From a checkpoint of a small transformer trained on Wikipedia.
Architecture: RMSNorm before each block, rotary positions, no biases in attention or MLP, untied embeddings, normalized queries and keys, local attention windows, gated attention, value embeddings, hashed n-gram embeddings, a smear gate, skips across layers.
Training: a variant of Adam for these matrices, 13904 steps.
Each number is 500 + 25 x the weight over the matrix's rms, rounded and kept within 0 to 999. Layers, rows and columns count from 0. Numbers have three digits each.

# layer 6 MLP down (transposed), 256x64, rms 0.229, rows 0-106, columns 0-63
509464500464514464507500450502489508517506485487469506525494517482482514486487502469494515503468458490501450515535521436446500530537503522526483497512477520451500512527498487453510510474495503
531456492505524511503524547474472534527481517475511513482483486482508472521469523540461478469479479494489476489524514469522527506509510513539498512532529505477538565577521524498539487494501510
491472527460450471518479484475477504493488509492514521475489509498533464507478488484475480511481491507511490518509505481458478498498521480504482495500498482506507517525483504497479492478497512
527522463505549511475569510481481464503479522494524500492505486483533465532532521549509523489488513491510503523494490501484492499498462515510470488516496503501499515491501499484515546479493496
475480519502523528527524540470506458504469503522468498504453479512477446462520527493550519505481451508433499488469519471522483501513502521485489444491526488475484518514518473504484487476478527
494500509513499471505494464514495533465513493417481454483514510472540494476484490516470507465472548495552518477490500572493484480516511469519451444508542494535481448512462553470516488517503514
519533472530497513457469451526521520493486457487536504483471475493565501521476488522511452512487482503518539476502484475533526491496488522480480510517507517516526491526498517523477522524506484
483513449543526547500460496489509475480517523493521474483503488463493519476451469498512520526488527510472464498473514483522475489540516475500475469545552509534507487543509509460547477499504527
469481516480477574513457451513492534531499493489518502449463512526482531532484500489500490506513492489517567530514532517527508446477492472500507526449496494495482516548476533490467502514531503
464551508513504524525457501472532529469505509485466519477473507509528504471443502519499465452499511532495459504502503547513531553524485525525443492506537484496476514513489481479559507528498521
480477492524501511497461506489497511488523539486504491541531511477530502492461505514523509507488525526514514437484491517496488486502480477509519500558530491497502502528523481501483454514457507
549505492473567484521528520499500519508484490529523528520496464539554462531485490500479498508515508544487479527508511507457502481519481542522463514480463471516524496458480505456452544497498485
486498506521517525516495483511509513509516454507483511500526537520561483497509511501476517499530456510467509469474514538514539489481487499481464499503540465535524482520519463487491496505488540
543478471486498502541495514525525490546497480499484500517499461537525469510540502518491485533537498551507464495481506490514514453511511506503511473517515534511470445491490527500499505556470431
498498561500492475517476512523478494464500459495503491496528521510496504504491506507449482522499499468491534534523500521492512518485493474482513450455508512529511526491508471462461529509545522
497489544511486494477502537500494491450495504485518547558482488493520494529509496485532491500521489534495541458474506496445489490511496509534515520454495520486544501496509550532486524456526443
504552500479514485501454523491517526470484525477517554536513501499521469498443480503479503531444484515517528541500513510534454497490538512527516509502461503507499495471475491484521522517491480
492513542503490534536503492488506487489481504475497529453491486492554508519502539481538515505513492499519497493537478482525538498508559502537523496484486509494482511498440502499465481489485489
484487515531490482517522469501472494534489482541476494525496485472475467489518491474472483527497501562501519547476544420493487552508505529467536506502510526511543504564499485483539471528469518
540496535527537548504505537505505507508506478444451520545516456501511470526474501500481514535532521422515495483510548497528502520503496505499499472509510471505513488600491563520470474518511502
531522532450497490494505483489563473504484511500508496529495504520511511506545470478520474498514495527489493556478524490506502504499482514499508502487457499468503502510447485498481516491483478
478478537476527494483520512490497495471504511479509483473493519470459528535541443544525508493535504523494484443499541512527488515517493508461464538482468483556497500471505499530436504502448534
487529476496518519492497493514509547476517488496531465534481504488547502488545514501501479543484489519486488546517519548502467498506543514508488516490523520519524499500499433501494543479491494
508490505480500495500470467481475487497492504473525484501465485506470558529510494507445442539502476582501499522490514525537455479495504516497503529463528447491498507512456583483478439518496482
511527518508511526466498536468492513501473490507533499508510513514525476499531519521513511489495506525506480482499507525481477527511482539476463501494496515502497501516530515510511521503495544
497451484481478494529479515504483498504531518487499497493434491533500465527516462492498494541503533487514515456470466471435478463485503527494502498507505555514498533475466492570484478447511488
491500503474507469486485546526549504494476461503518514518462490492532477491513496530497498521495508493502491517505466601531522465499487486482526587492499530484505528496453460515511467518524526
483494461537504485496537466523497464523526462499449474479511494499512470495545491528531517492493463497471432497484482458509487515458501493473484487500500501484493466504546486517484461490484504
505506559472541510507441469545496477492474511508517467485489495512508534532508517509495492477521506537493551547504485472459449513480540505471513523506499531460547535477475513473513482512519517
508514534489534468506456477500485543479495516513530468492505442514508513503494478495509493532503529526492518530527503522498521524473554484481503471534494496502494493483491516527494490506530482
485542510522469485464477477526474522516463517497524501515486545502509511465516494497472510485505525515515516476467548498481530474478476523478466490450492485515455466500519451432504473500542487
511511525487486510504478487524534539519477495511488525522512543519501461484513501515478466492493497505518535518504504501506515516502508532467504473487520498484467516530493519498474529504460569
494527535537513549497511501539516480533509497486449488533483500517540520477494485543528518430495478488492544465483545497476524508472482491470453492479497489510485464491480499499443504508512497
519500479515523463545496524513515469501475512489499485532489480516470437475530494461546514497511489535529481492525544537533445524525463477467465485486512477445491502560523536510468451478513507
460447475472476477525509479509476525526476488488501510485502499534508497509513499505479456483487478528482488519493467524508488467507487481488542501464505494496517467500501502498503462494534456
506501496555556540453532507475512497472522531535533496489500498497465528482501497474511548510498480468532416469470521481553493530513502519473508515502516516514467504500510534515494519515485475
517497489526508528493528424501498497525512502482498500467473511496499473502468528522553472502494495497511486500505507486493515495462477501437551534502534475494510524545536495503555468507506505
505499501509510507513494465526531510466503499480458505500493492512513544530501460519494506487487492479485490535500447463453493497501522503471535517498504493504476489517502489507487524469512484
499477414494459515466488460516482488495533512474533499526482513471458490485494547528519503473504528528492504464490489500477503493458497471480540528506510536480521520498510496470536521504523491
483544483509496497518481535542508494494460518469504498527468447492546518492520504493506494528502518516455474474504498545494494473475513523519536539502486487493499510484479410476482514472483524
527519522481525513486485503485483472462473475510539505539475473516535482468511476464477498542508512514503504511485483494494493536489518488536466544475531490451455495464520484513475468523516498
451481485448436466511492450487473486558499519521483471490493523503463479505467457539511497470523520531418448510498518448510531486459531487520538457506562454567472525541468478505548475491432523
522437479539498482485483518488501467540474498492535458490515499494531504514514529531508496517518503526493472512479512478491519489499471486506529485476476484521511517460480476469502539511481504
510508551463489470470541499473450551490482496522498481512481503549469497509472496539449559481481475466455528542509514495505509459497485488480484575495483497509501474513496472503555506529494505
530456507503531517472551490544518506491493489538515515491520533498490486534510464481532517486506515539469475462490523456507501484497448487458498546483520517477452501475545509509463525514454510
532484494486535505474548490517517477547477480509496442491527514537505493513513516502473520460474492503480501542496504568525515482521480522508505472473503492482520482496534495503454548507496490
538457505490490484516487545543514503555512455462503527524520515534548498476524519501506461512505531536483476546508505476547511512480494506492531469498538496539479518498500523473525484508480531
554472491479543499519571454482504507522483504502522477518467503510511513500523494492494485506525505554480529483469499480497473536527501551497516532522499504517516518523513480476495496486491490
505519494506527460476511513526508488495498477480524509504518514505527470479510503512508522494499494494516516482473441461493453477495481505481479511506531519479474482478523528550466491520538530
525500480495540539491499479501490485491501499487506498496505513504542505502495526527521497471488470494509546468502479519475483482522493499525501523493497496500520548520495445514488519508481474
503508547467495465507504543490474538497492554527496527494530484508507511502548517544515506490519508482494498483490504454488507492515515489522417514492509489450506480490529440513475439499550473
529478485472490503526532512469471490473510484499531526510474490551455489501513486509488506487482505493477496519505514477432474496475515516512489543475498498509476495475511545501492513531487512
494499489526481475492537492496520472505531527555502470469506559510494502466549531474530496447473518517524504503494502518471478479470494522501504492513521495466472473481501468509478514517530560
518489452522509523475498485479481497526489480488501458492515513471553490468484508524526507492513478504532511464511483458487523519496526535505530523513492488508486527510542517521489524498475516
497455533468500505517443487510465540538493471512489498507507484485501523517468499520459475524484489508521494473489513495510483508488473512482520461482498472513524534544418497466546493511492476
521533511463544504548498465509509507477465460506445527481509511534519488510536467545513493511529462488447501529484512491524459545485472508484474497477468491523467511480543499515483497476532467
487509518516548511501547508516477439513515497490510456467481576471490515507489496518484492486472456494507481452454541413523505508490461555515488493521484485545458477519463513531461505496443501
490512507507498522520530448460507467478511484534503517516489559485527471512526484449512477441476488469474493520493500455512472496516458521498499486461506550478487552490443516505506477502492476
496544520485515498512521523496498472482508489491511514493505517517575438471503477513483504488469471468557521528482490545579486519509509509498531482491509490497542534531508516537498503512534592
554491491504483485540477519511438487431492557485527474511486498532478519516512490520498554490511498520464464500493542512543475487504494492529489462500482487499491512436523501527507486455478524
471525489482546504505519535553533518451485519536530479492491495526504521530511547508520466510481455482502479471493524491504492491542457498512508496515488486474486521495470522498497513479523515
481500535482468465495480517532459464481495502503532480481502501492499523490526480550487528573540498500483510487504492492531511500529491500499546450506504503506503538499492477450470473530521463
449507432527473543558484503464436476506509498489479530502558526495488513495463503500498489446464462526466483462493455509496508508492522529502532497487492478533519516519498456480478558514452520
511521482485533513499479490520473479545550486533476515493505497472528513493495508515490506553518488456502505545542496495494499509491455518447513480519504500531487504528480523465477508508496521
457496530499465493502477551511503494476521507495504515558510513494506489480489506504479475499483510485486531518514545570499487493530520491527498536507542466528502490500408489456541498483510464
533500571469544500511472503485505528484493509489491475476502488501454432504531493529512496485490494511498535513513559533490455510488478484467426487474517460492510551559464473515543524531484523
517454488506522495510536494469480491535516485482497491460474497455513482504519486506524515497531482575497497523472478417509525503489496487480466528506491517518506513466503514515516499535472489
474483487493515491533425493554511531495514476489484495477486468502512532472514457516482490476509489489491506482513515534549511516508529487514493451486470478503509522514463515493531514472539519
495467503491504467504507567491483508488501573481499500506492462456442501464450527528477513493468473504512469458547502485535506471494529500521459483526514481518520444477469525505523514463518503
471495501484492453500440512514496549494489511498498493510524520528507533486520481483437465511477472493502480525522508539516462519491503472512476492479500477499485483511493488485518470538489531
512482538531490511517511523519471523486482505481507500534491484519541497478558511553508523490492440519521505497490498529521510448496479479505461491486525464496486498482503476522507510514529487
495508495541539498475493529503476528520497521535528491502494484511483476495498509538516499456475553478488478500527526445528508486452486517462484459511523484483515489541532514506510512522522551
497479487507516528531490504510488480439497497474504516538506518563507523541514520569484487487539488477466566483527473503464536488494476499479541475488458493497482495486488536486465484488510488
521497523493501489484531493498492490513518487553478556481461469531478519481498495503522460510452469455480524527509526520514533507464479522486540473530527500505490473500469471461516528513512489
515485505497494529461475494498490481538484500488500493490489480519520481462539527485523528501517510558502509506492497486489521520470446526482499454484531499484466527507521542525502480471528452
495554519541499513462513513524507508453509522461564530501502501519531506521477516477499509496512461534458463511492486562536471453511519522512527490529519500506470544461471509508528504498492491
483513487535480532498479507478507505523514503476513492490528486525562493532453502499489524561521522503466471519505489502530497508524474525510515475502498527544476458502510495454504512491495492
435526511511517452516481508502495508504476483511509493523542488512478474517519489500512467516483517499490470530500498525484505514463477488487476533487485538517503495479488544523549466490537500
507481506522493522479479511463553465479527518493527514562444461499503501475504534527487502500493556507486511530494511518529488485452499522496462492522539507500504519536491492499523479555472485
473474533483499470488469500518457507510506508530512508519526495542537508475488504516521513502466514529503491532511516467485498506489464503514511446521498472521466507507471506479514512509484472
467506520533476538467517515521507488470521514480503492548482480486500535471523514466534520493514484484506497491532490548500468466517484502495465499479536484518483460532498494499500466515495493
498511531520489488501516490524461514488514466466507503478475482517505507474491490550466464491491475454537494506522501477506533487478512500478525453547532520543497495556500566484530477467542487
505496519460493461476480506510520544486541523479499519480483489489548460515492506499458482528478494472481489537504501532514488555518518517492563505533494489500465498502496501477531499511503520
484517568532483486436492522520501482554481501493498499501523520480552508483513530503466505524499526496451514513499534473535541502519511490460483474514502525516492463480526540458495520513502493
479500524485575532452519462468484468480527467524488537472500505509463528522489509496470512528479493483508523534484482486503476508489468513524529518529452514534448512503452492452500522509502467
531493496470491505484500528535512513515486456513508507543441515497500544473510458491466484499508500474465452498464498490510486490474453518508518532508511492521497489507461518485484491516471518
499520476547523521489547509528506455529490476513520466538475476524553431514542512543538510508518516463496506515490529536523533504477449535485502492496467506497481505508521468483474491460542485
517522510497517470491483486567508468505507479483481489533465486470535480526531488492477483516515504555496476476466525559517552491541494499501519501523507518473462473499439526478517468513529511
505468491478511498518521489525490512525525512532474492476477519493526481485530479490472507553542501466491495495520480485471503495468484536433500467520472536493468500517509530505487496528442526
510506481483496509498514488499531548506501474476544507497487523498576485517515491487478500518502500506476506513506515470486514491496454523514521489512500508498483500521518508490436500499483526
507473467499514531505498520509474469511482496522471479496490515514471452483503479497521531487482541588466509517453536463535518464523479510463437458526559508480514509470528555474508489541493508
466571525513503528502466485493514514509541478504481548496497519526530476468456488489499543484500498500497519552482513546524495493498521531495469463507511522507525526458486529488551491504505502
459498549538523459500511501505468500483478536495504509473477543483533462490490526509515479474438471510521486463495496472494516470498507520504526508560580474526526522490444480564520489483486490
510506432485487502464533495529475462514482502442485516439501494499507513483457534493537512453447504496457475532530488507542530480521483478511518443500498507508477487467489467478500530499502506
511508498502499482475514481492506520495570525502450505499489527468447489505551476563478469483504531501479502524512492481480493480456509517476545483474481485518519500507526509503487495503485479
496480499502483492478481507508486495518469500513460481525489536494486464461465500465493480470516524551480492584522515505518502497507492476418449492484567522503490455483560500511525476529507531
508466507491539483491521472494510484527479483512493514495499539496538485519496504482455456479465536512514485552493511531496490524499451535478482502499482506491528511486550553509474500476478493
544508473468514501508492480528505508497471486477475481451483498516541496488503476506505512482494496473515476524520454495491472513468510482492487445474497504513519504483474499522502518476514560
506503510505484504511504487481522527496502482490510509497500481506541521527450507480484506507523547528464510537486547548494533512500475527509506447536523458522512498489457540499536473496520503
487462503505537527462507486509486491479492489510484547459485472541496507509518508497508508522518523521478463500458466481514473502538482522497495521540534533489461480489531567426477475516471486
499485501467467522525520531491490458502498484493534534528516463490545463485509482508495522505500497510502472533459482490542542494492475475524497541509511464513505490501504483473482494527499488
484476503513505514469457526501532489478516521518504498453503468492472477513512489502517497498511478474499475496550470503521531492478483484471542505513466571556504534525449492477504463470507515
567524490472502514519532446509492500523481489479484562493473513472525471508477516491531518469492478541472469501481563493531526498515523501503510448500477465492508553500452497473498502464463481
487443508485540545518482501479491512470474464486495504527493503530498461518515507509477451487512543499488439443493545526499469506527525516485437489502513513457463555538482502482518521474470538
517470491495503498501496511550466516479510493498511484504483501509503497501522505547509453521486494470532458469517516502506490508451472462508525500528490458560488474487523523497520503450510517
533465496475483494530499508499510458510457502488543503570520478507536491480523501476491516512493494548519493523519506470515482514516552542516519478518502472480454488544538455498486498520429485
504521526509501515509471523478511519504555473512506501488502490521538495492501495513484471537514476504590508532492529573492507504442561502492494536511460499470493487494428488556493490534520511
# layer 6 MLP up, 256x64, rms 0.238, rows 1-107, columns 0-63
520465515502474488491468544497541459478474514481492490492483488566498525511466509483504503493494526494465495520456491488525513556504536512506511532483508545527497565526525489476503532536509484
499489509489480469538493497523467487518497495516496493486522481526490488510488470469516493542453501482491494508456509518484490517482476499514522531510468481501497517494506495479517501517482515
500527519505521522491496455515508516515511514493485543510511491524522520523492516504481467472534499495514515479515468498454476512522553481499507501473478497500513498516521500513491520518498414
522522487512511489529523508497498511502517519558534544488478495472491529509505504494480537493473488469513559494504496458491530483439513497493518538492425484512495510449527466520470491535489510
477492530485482442503472489530514487456529467517502493559522529465423490495479500462543524503456532494467489481516516500515527504479489503495491532490528489481505572514503461508484484532512511
484471525523491463525493520493467452500527521519479536506512556535532494454507536489483485465493504488474505497497513499499490526487519487551495494484477510546481479518493489458518467493511502
495488518483517451499463473535480488493534497499446482486508511545491488489472557497486524480560480495496530486523539488507461501521510524505558481452496517507487553499520527494524483497502489
511422524520511481478478465502549482476515492532499486505572471497512532511448515506449474529523516473504518485521501460477500472500470490482576496461457513470487532491487541560464456528500496
445465515543504456517461518515498451485516432517495460519547513470449513486459448475500527531476508423489542511550537515528506484492493482508489534491476474510525522522528488490505497503474509
490511514484533491490475479519512457467506534512496519493547495558493509489507492527479513492519494510475521491508471510477519491513514521535498500545480554520519546482482478516498482520519493
528468559511508525541477478522484518517548513494518552537511475501500491510507483476488520495564479489502505490491515496445429480509493484527522477437458484528495506481505503470468503547453516
519506540440461517489470492491487498482519540522482523477502494503525503517507514472504485495495457495466523487466483519485526502521492493478498506471528476499522496493510480486485471549518494
506469487549491481481457468508493508529519509501523513499535568473481467522540474497492450547486551501528496476475483510475533480481487513521522484521484481502461491516483474510477492519485468
532506517466479490486492486491489471484481475500551467521506507494491475521507482518471504548489511505518487490522478470497519524498507495522488506523506522533525457486516524458448481514506472
473528486486497522505491449482479466459493490584513495513471480487447519443418508488459546510487545537468493482501546468514490540518493501492524499488476500479511509484522471473488446515517485
499519486494491446501462504527555467480555490510500493483535490552516528495502506525482516536531536476548544507477524509492495509453480506520498489489541530504515527505479471470517499474471473
514518513522476519486522492513499520497493510520494506481480490501511488500510524507521502529492515510523502484490502477524525501495512451500480525483543502479508518477470459496434481543447463
516505520525475488507481483492484459492534562531504465462522483531457550473500495503489478529481493495474491501539476496501470499487491504498480539483521504538452563445494517496467425493484479
551476485499499503501468548545466500526470481524439514514529531526502517508461470504482531521493519441525550490490527478472499470518491476512508483505461503486502519483520470525482542504498485
515477534480494506489510491526569490514509496469533497511477494516506525559512469505531482524475524467488494501524499499515507536463503480505544495506510468512489524488519506487503499521449488
530515490500493537553494479523479484471522467518520521481480471458476500507490518504451523455490579494534550495487518487518497503486511458490490495482503460502483459474515462461491448527461518
478492474495476485522445505478496482490527486483485513498530506436481491512511487470499474514549476526506493486546494505471483529507489488506525472515488472488487478491475483488501488514536511
531482523487442515528472470490510491522513497535515483515482527529512517532503501461427449524501520519517508512432485509478479511504556493512488514535544478460491509525516540484483473499484478
526503507475466500501509507514496487535492486531504507507506524510525504474481496485495495504496523491508548467527525533494492464512501485498501503498508487508498526532513516474522512499485475
509480495490514505498498510512534486524532496486517542509536498543479526511481528521454507517524515527484529479418491471561465517467511506473496511494515554486527566496511487470472484487543500
476466508454486478502501543588478450440491485520458527499540466514506497514471441456487457500529518464483526521516477514532488472521521456485515581491473507444495510456452505428475470549478511
472524481462489500488523451491500485502562489515487503506519505527494517466535478476527448538533470467494511487485546503508483475461479502476517476495519471531486504495518513507510497499471526
465480519498507480499457480556550477480480488514472506512493477474479550467497508505500431462515486483468504509519506506475462508485471482489548484539512488483490572515496494432525459543514504
500524474514470468527437526462491507521501481519487520532540543517488488500505475491490523503509512511478535500535487488508509484510492497517486477482527488474494504498490493461478485459501498
504484532478511471541473489506481524469556477543493556481523529439481467535509475475483505527534502530502489479487468511490455480464490427531504497512527519483532544528505488503482487502517528
471491542478475488484485509516504512498498487471530493490517557480541496472512476491498448498464537486507539509507516511502511520478547497488514493507475497496504492503470518510499518539481523
497474492472470524539494554497484505533490466477476518482506527507465500520523506481522523520501519477507503464502474455469501506490481482528463490501462477479478481501491507547472524496512514
557524490510456458524490453525515500490525506504496491484477522542499495502505506468502484463503507492534511468463494477499415545475527499483473488496487486478498505543560454502512472495503487
478458529518443491513512482484491491509498505504494503480495487508518522531522520471495524524473528471505526502438478507507473480503510508502494503522462510527511494498534466502483452528516474
488519516512473455510473501493503463445575499544473512467503537540473505483483480507514522510477470487495476483478487444529534492499508519535510483483438506542532476544541501502471482483505475
525510490486497488563472461488543496486506506495476521509527490498482521503529535447523492479495514468501521495545504456500482491494504519543517533518510538524515548543481486518523513501494496
516493516495496494494505435468493509500486522479513508497507480517517504517521495463485497467504508481502501501518470460495502506493513469529509476487490520521517501452468512505506498497521504
498495470462471490545493495520467454474475540574457502491518478471527496511503485491491502485538534511528514464510547491519516499511498485531527472490498485506514510462486478493476513529487474
506504487500490514496495504535487483495491538495494510489509531515461561498476507496511479469533504461492472496453490538489502478459475481521531528490512521466571503501534458512469538535480535
510512508541522491463497466475502475487535474520498508490499495525455544466464534528493482487548480499505497485537529501514510522483533515494556478438499522508490523508518498514477449523479441
493532520461436480480506477461466441493533455504508484455476498495492506528491525502508477474485555491519499498493471506466527483490557454549511476522506493570486511482558455463518471521457517
485470504501485509502479543520518493462541493480508484509498498504521531495518500496505529506471577494514502503487524492491518513495495519552495505485496445495483474492503466459512518488479485
464499498449499460485525451510506478464556455497509558491498548497469565500463507507506521530488489518489518456526500491433504494457526473514537461486513491512571519430471504463503557530511491
518466497527522513501507482492527481498482489507519468536530501496469483499481502454453481519581498490478549506476542495522469511462484491521494522486492491493559525516514480465485455502464512
480484510520486502543517522482500526514500522516452547513489520482514509531493462469486509451532513500524523465499480464447489471502497488549469488501487494436519482448527519505450528488473479
518470478438501486518505504545500489521465515469491514513563532497497510511540515525462507454528507472513515503454480472491526518484489489532503548466500499490509500493489488508452506517482506
516498498466495464474513500504530477487525530512542506497513542513486497507523489493475455549531502517491505503502494479509496567515460510523535480517481486494530504499502480510503489487515431
511550487509493481494514455547500484513539527492516508494538514521523481481493484478500496493474491485537488466475511495478469480506494474499477483493521470524477509490535509506500497500515483
490481473464485500513507492479481512500483479496506489495508557512510480526472509470485538517490520498489520485473506496465491495487493489547478479479543503497464543488513501490504492543526488
522490540512498421510423498448531513452519476492503511486498549505488497504494487418475474488446533513499509500531477498519477532436492467495510505519495517523478518479526504431487516501506558
479476478524495507483516494445456489446534469484479546534485503486479487548476513513505498516524527495505499483471476499473468478483482511496477525510491497452497491503524486505508503473473503
496484508532493490511507452536486473495538477499554505535511537528485537473533508461495464520502529459475503502481509489463455488481480471520500479481510498498479495486532529456479506493541504
505496517495507505488471525536500499477542531498540503458510521494530487491508534496487534525533519482460488494512475505514493504500527489514479476500479492460481507497508508516481481511517519
474496525517504516508464521539475493489501527491504495459474500499503511468499458496515463519510455475466496510440484472525487511485515503535504503483492500547489533477521459505439517464529498
482517495445514520519483486495501513501557452499477547523493507489517507520473446540494486569460508477497571475497501520556444536493482511486517502527525507464504515487513500499479477508535486
498512497449482479520506494563506482522508516510538519549503498564496490530491488462437506541529475488497544479485479449523461478484493504539533557520496545472482491498500483453530454490451495
500508525482532503488479497545505487500509491509501493554536514461470531451483488515478501521485508514518557457522510438517471497466471487523508506533502491487565491486489472480497491526463458
511497471480498494529485452491510503519507498522516525503509527477475513514481463451516533536488542498502504412492497494439487499465463478488519494520480460504507492509506526513483426465490536
530471483503479464515477533522472486470520491512522487489498498536479528483492524544462520500497497465494507463507547527473453531510514529496523519510470534498496520489569537523497477481497539
496488495536498522493474499483470500459545511474523535534503506457479536482538468494480529521521490515500521444499438443531485497500499487503530518505492513505519509507470500505501493497494483
513463498490472508520478518526504464503482544481500498488490480513489516427505532522495519531493486491494505474461491434492503552522513499535472497416495517474507506493455519480493500479415500
518508528517478522525466520527467459490564505494501586575556516506484528510484544511504454481511479506472475475481466475494498491502513502529509539463481450462531582522513469476520539515454499
501515527438502515478519507512493496503492507492467501520497490483495509500512506468549530508489503475499538500507501493458481525500558507522485499466455469501516510496459531528456543510459514
462508545538478469484501501493530489545507501504526538536531493546473491498431503510462478512501472501477521487523515506471459484529544478529554477459499479501480544481505501511491460499522515
543503557514493477506509467487463522493515505513475505485520507481468521508498469535475470537501517483516558494487530520499398469461517500513501528504508460524473495520498481493497542488460503
529536535527489485521507477499507473508479486533484518483478488524500523513517480507509544468507487512522495481489510498516466523517520500567500545492462423518548490508513519485454515491476457
470525501469493478460488486466532478453502518516509489505472542513473473477479497513525515483491499482481497495495469507497481505451507494526537530484507507490468469464501520486516437463539513
516423553506481512544455539497479493464540523527506564529547500485461516422478496550529495472499461495499497433539486468463513489472542527546539523496516478541558485450492507461537529532462501
499475517490470490480473469498490508478514525493488526508523546521522498476520503530464507469474525455503542498499503527496505522460511489469486490518497498497469505496538454475527484519498477
509520485479488514502498511489479539490555457500530513521535489513469549541466503463520490507494526520519496465498487473530515512466493507502512485470510493503450502498461496480507492522535526
499457512467487476475483529464518478521522497529480514493496491492490500448510474479496514487480557475533542507513495484487500522503552519497505468480455503479530485534540542503500480529514557
498488516520505535499469511466504478498529512556437507537500519501507491491428526513509500521523545478476516490518446456475521524517496489502532486487463471493536489488578543543505487498457497
542477493511487478496495540517451466486488530485479553495507533501461481493495485447520554521509515497515498504487463490508501484532508490498533516467427465482487509482504496498483541512508503
500482511512496519490495567484498497482539532481526479493514506473496538495521491517522512524451467513552549506488504493484504497488518482497502508502467520506465552478497525501514498535476474
537547520520498493478464486534452487492500514529492503515516492513515485522453524512505508487478519497549512502438488515525490530523560487518495505494503468436563537484467494484466476500480467
507487561520487485493492480518497508482498513513488513521498505503486553499508507496487490540516507483499513504548539529501522525518549462487498505507511506528520507536546526468467518489496495
485480517510433480491500505523511496459534503520521555501480512515513463504501505489499447478472525512536498500491508517471505522469517498479511513526481506506502488474487543469494477490511461
465521485531518498484473450513471462524501542512491502562472484529452478543481474463523488473493482506505493487533484506492515526471569501518490487531485464455526530508482504505483512519475484
509501496449477499544492492503492480524527495493527483536531508519520510488493530504479485478505562513501504512475502491508494473469483467528486496457495435480491504482482476500509496497471497
501460473452474492560499470537504531479542509509516503516506513481469516507510514485527462491479492495475493487517513483528485454515500498489513495508509503473516524460499458499472508514494522
518519499470497508531483497523470479450474519515512494524518461532472478489496450465488451525515508452511509465485513486531481517491504478490550459496486492505508492507477504510521497535479530
535511497518519492538476513479505473490504518475494510502568528522505487500491465476476494509512512481529505523501516474511520512450479485480505516520486521510515551504500551465519535508513517
538467470453488516496488500529499524527494518488491510511525515528477515476492478528475593477475481521491488462472479464513489537463502498540480493511459502497493517476502479529481473531498510
509508493470480495488540473510526481470535508518450504480472473545482536515513471534473488502508489478521523508524550458504490463517515503540538469533506495545501541497462480479464511513434446
515495501473453460519526508521513488537493548490467489488534483534502552541505494497512531514517494494496497492470464494482489497475490487507502491496479457482471488492489541506473510505475490
483505525517462437508506450495563484455489455479504514534568536512508488491504457504505519521500525509520507467510524504507488480500467511546505504521511518501454512495501499450484515532524496
510513502456484516542500450474506508522466556510485502502550522489458489513499464512491455567527484524518488472498487469520514489456470458526495487498483519467526508481518539506471477510513502
463496515463477494510487452511500519497527493476483466510469571463481525487510516537472455507508509451509509493472499509483499561478492486496505485493495506509534490524482551516489511493499504
493474525506489492544486503511480471525493488505501498484488519525540492457506514499489550474488499496515510509478487494486543523490498519513494500470490515494519496479530487504502528532517502
512496538514529480512447461461512523513545490532480510490499521463444482471501556456445473467568495500489541503498565502488491507478524489513556446467492506505497486473526505500475466512484472
476526498480522466489486487518464467472512517525492484500532518501487542465521514469477490497533494454487543519504507505473506512468502484538521519485537515491483496455496519469517445544529457
467470553498505484505483532498483525492532514533510534515511478472494538542480463495505481515539481497538496504527496453481501456501509463485533590494466500490486470447514487511493482491455506
517513482466475471536513531508525463516498525498500505481555524475541503494497535521509507479490487486534513486488461496507525470459518494541482538497465520485475485439513475472460475550459461
515531478516497514546492489532552484524527492487448504464502467505503506461503476485510508504503492485495497504521445501482495536497529507494517480541520491506532564512501508475495468540498536
507514501525443506488483481512522509531520485529484529534494520491482484468511527446438466474531545510501502495468512490532516527509485463493471442499528523474498481510533551487525482551505489
521491496477515495522520502490505489526493486448522533567504499503476490507503439456517514494480523489506498483491481498480482483508499467528481503451454506468508498465517533524483483523468499
480480519479495483449497523530465480482517475547507518476497476531526472511463524514493535521502498500472490456499483492479478526461498507510497485526497537520487527521536534479481479518499495
557512490496458491509485509475478484479535507520490521516487496536516474460506498506503534476503468460475523487505481490470546485528504463484507510480499514480510495483496471491478492478472516
521489497492499512500522442518556496530533504486465511504522515547476553494479511511499488532513500499504521494528499477490453505463532481499511515523504501504535503500489490511484522513487528
450526490531492505474510503517502502510528493509507488505543474523473479512468495458543470479509485485502495508480512495517524483475512478518491464460482545475474499465494510503485426514497505
471507521550495501529467488488508483520547470488469530530505530449499466518500483535524477492556485485508469452510469506498492525544518469533483492458495487490522525478497519489516491513496508
545519518530500493510478480549465452531497490542480577490513528486533516507474514478474498434551484527517527479484487474483509509500552490530486459471473488460535534473480524487485457486481495
516467505481483502534515454503515493528508462525482524487493548481453541526450512517477492508474514505494499495523504451444472537473506508498489508520492430475516528494528510504465436516455469
560525530515471471504499530465486516508504470513457556526521557482497499476483499523500515447509490488493513478497484483492499495502491535497494504525515533509483497475513492541495441470499504
506509494455500458500508521458517446532489479486468494503518545487506541496481490516474511458544507483482506493473505476561473547531530495545505497534528501486505549504528532515468512539515485
515480564472499461475492447505472500466488465517503495538540502507464515492490520511486493564500527449510593505538533505490458520462505479483516537478547536508472512520476481415509461540481493
430476512542465501483496497517501482471489470492508527516510515536526497494513533466507481483521513474516484432485495494504471502517488523545502539514528511517517504532561491520490512482458474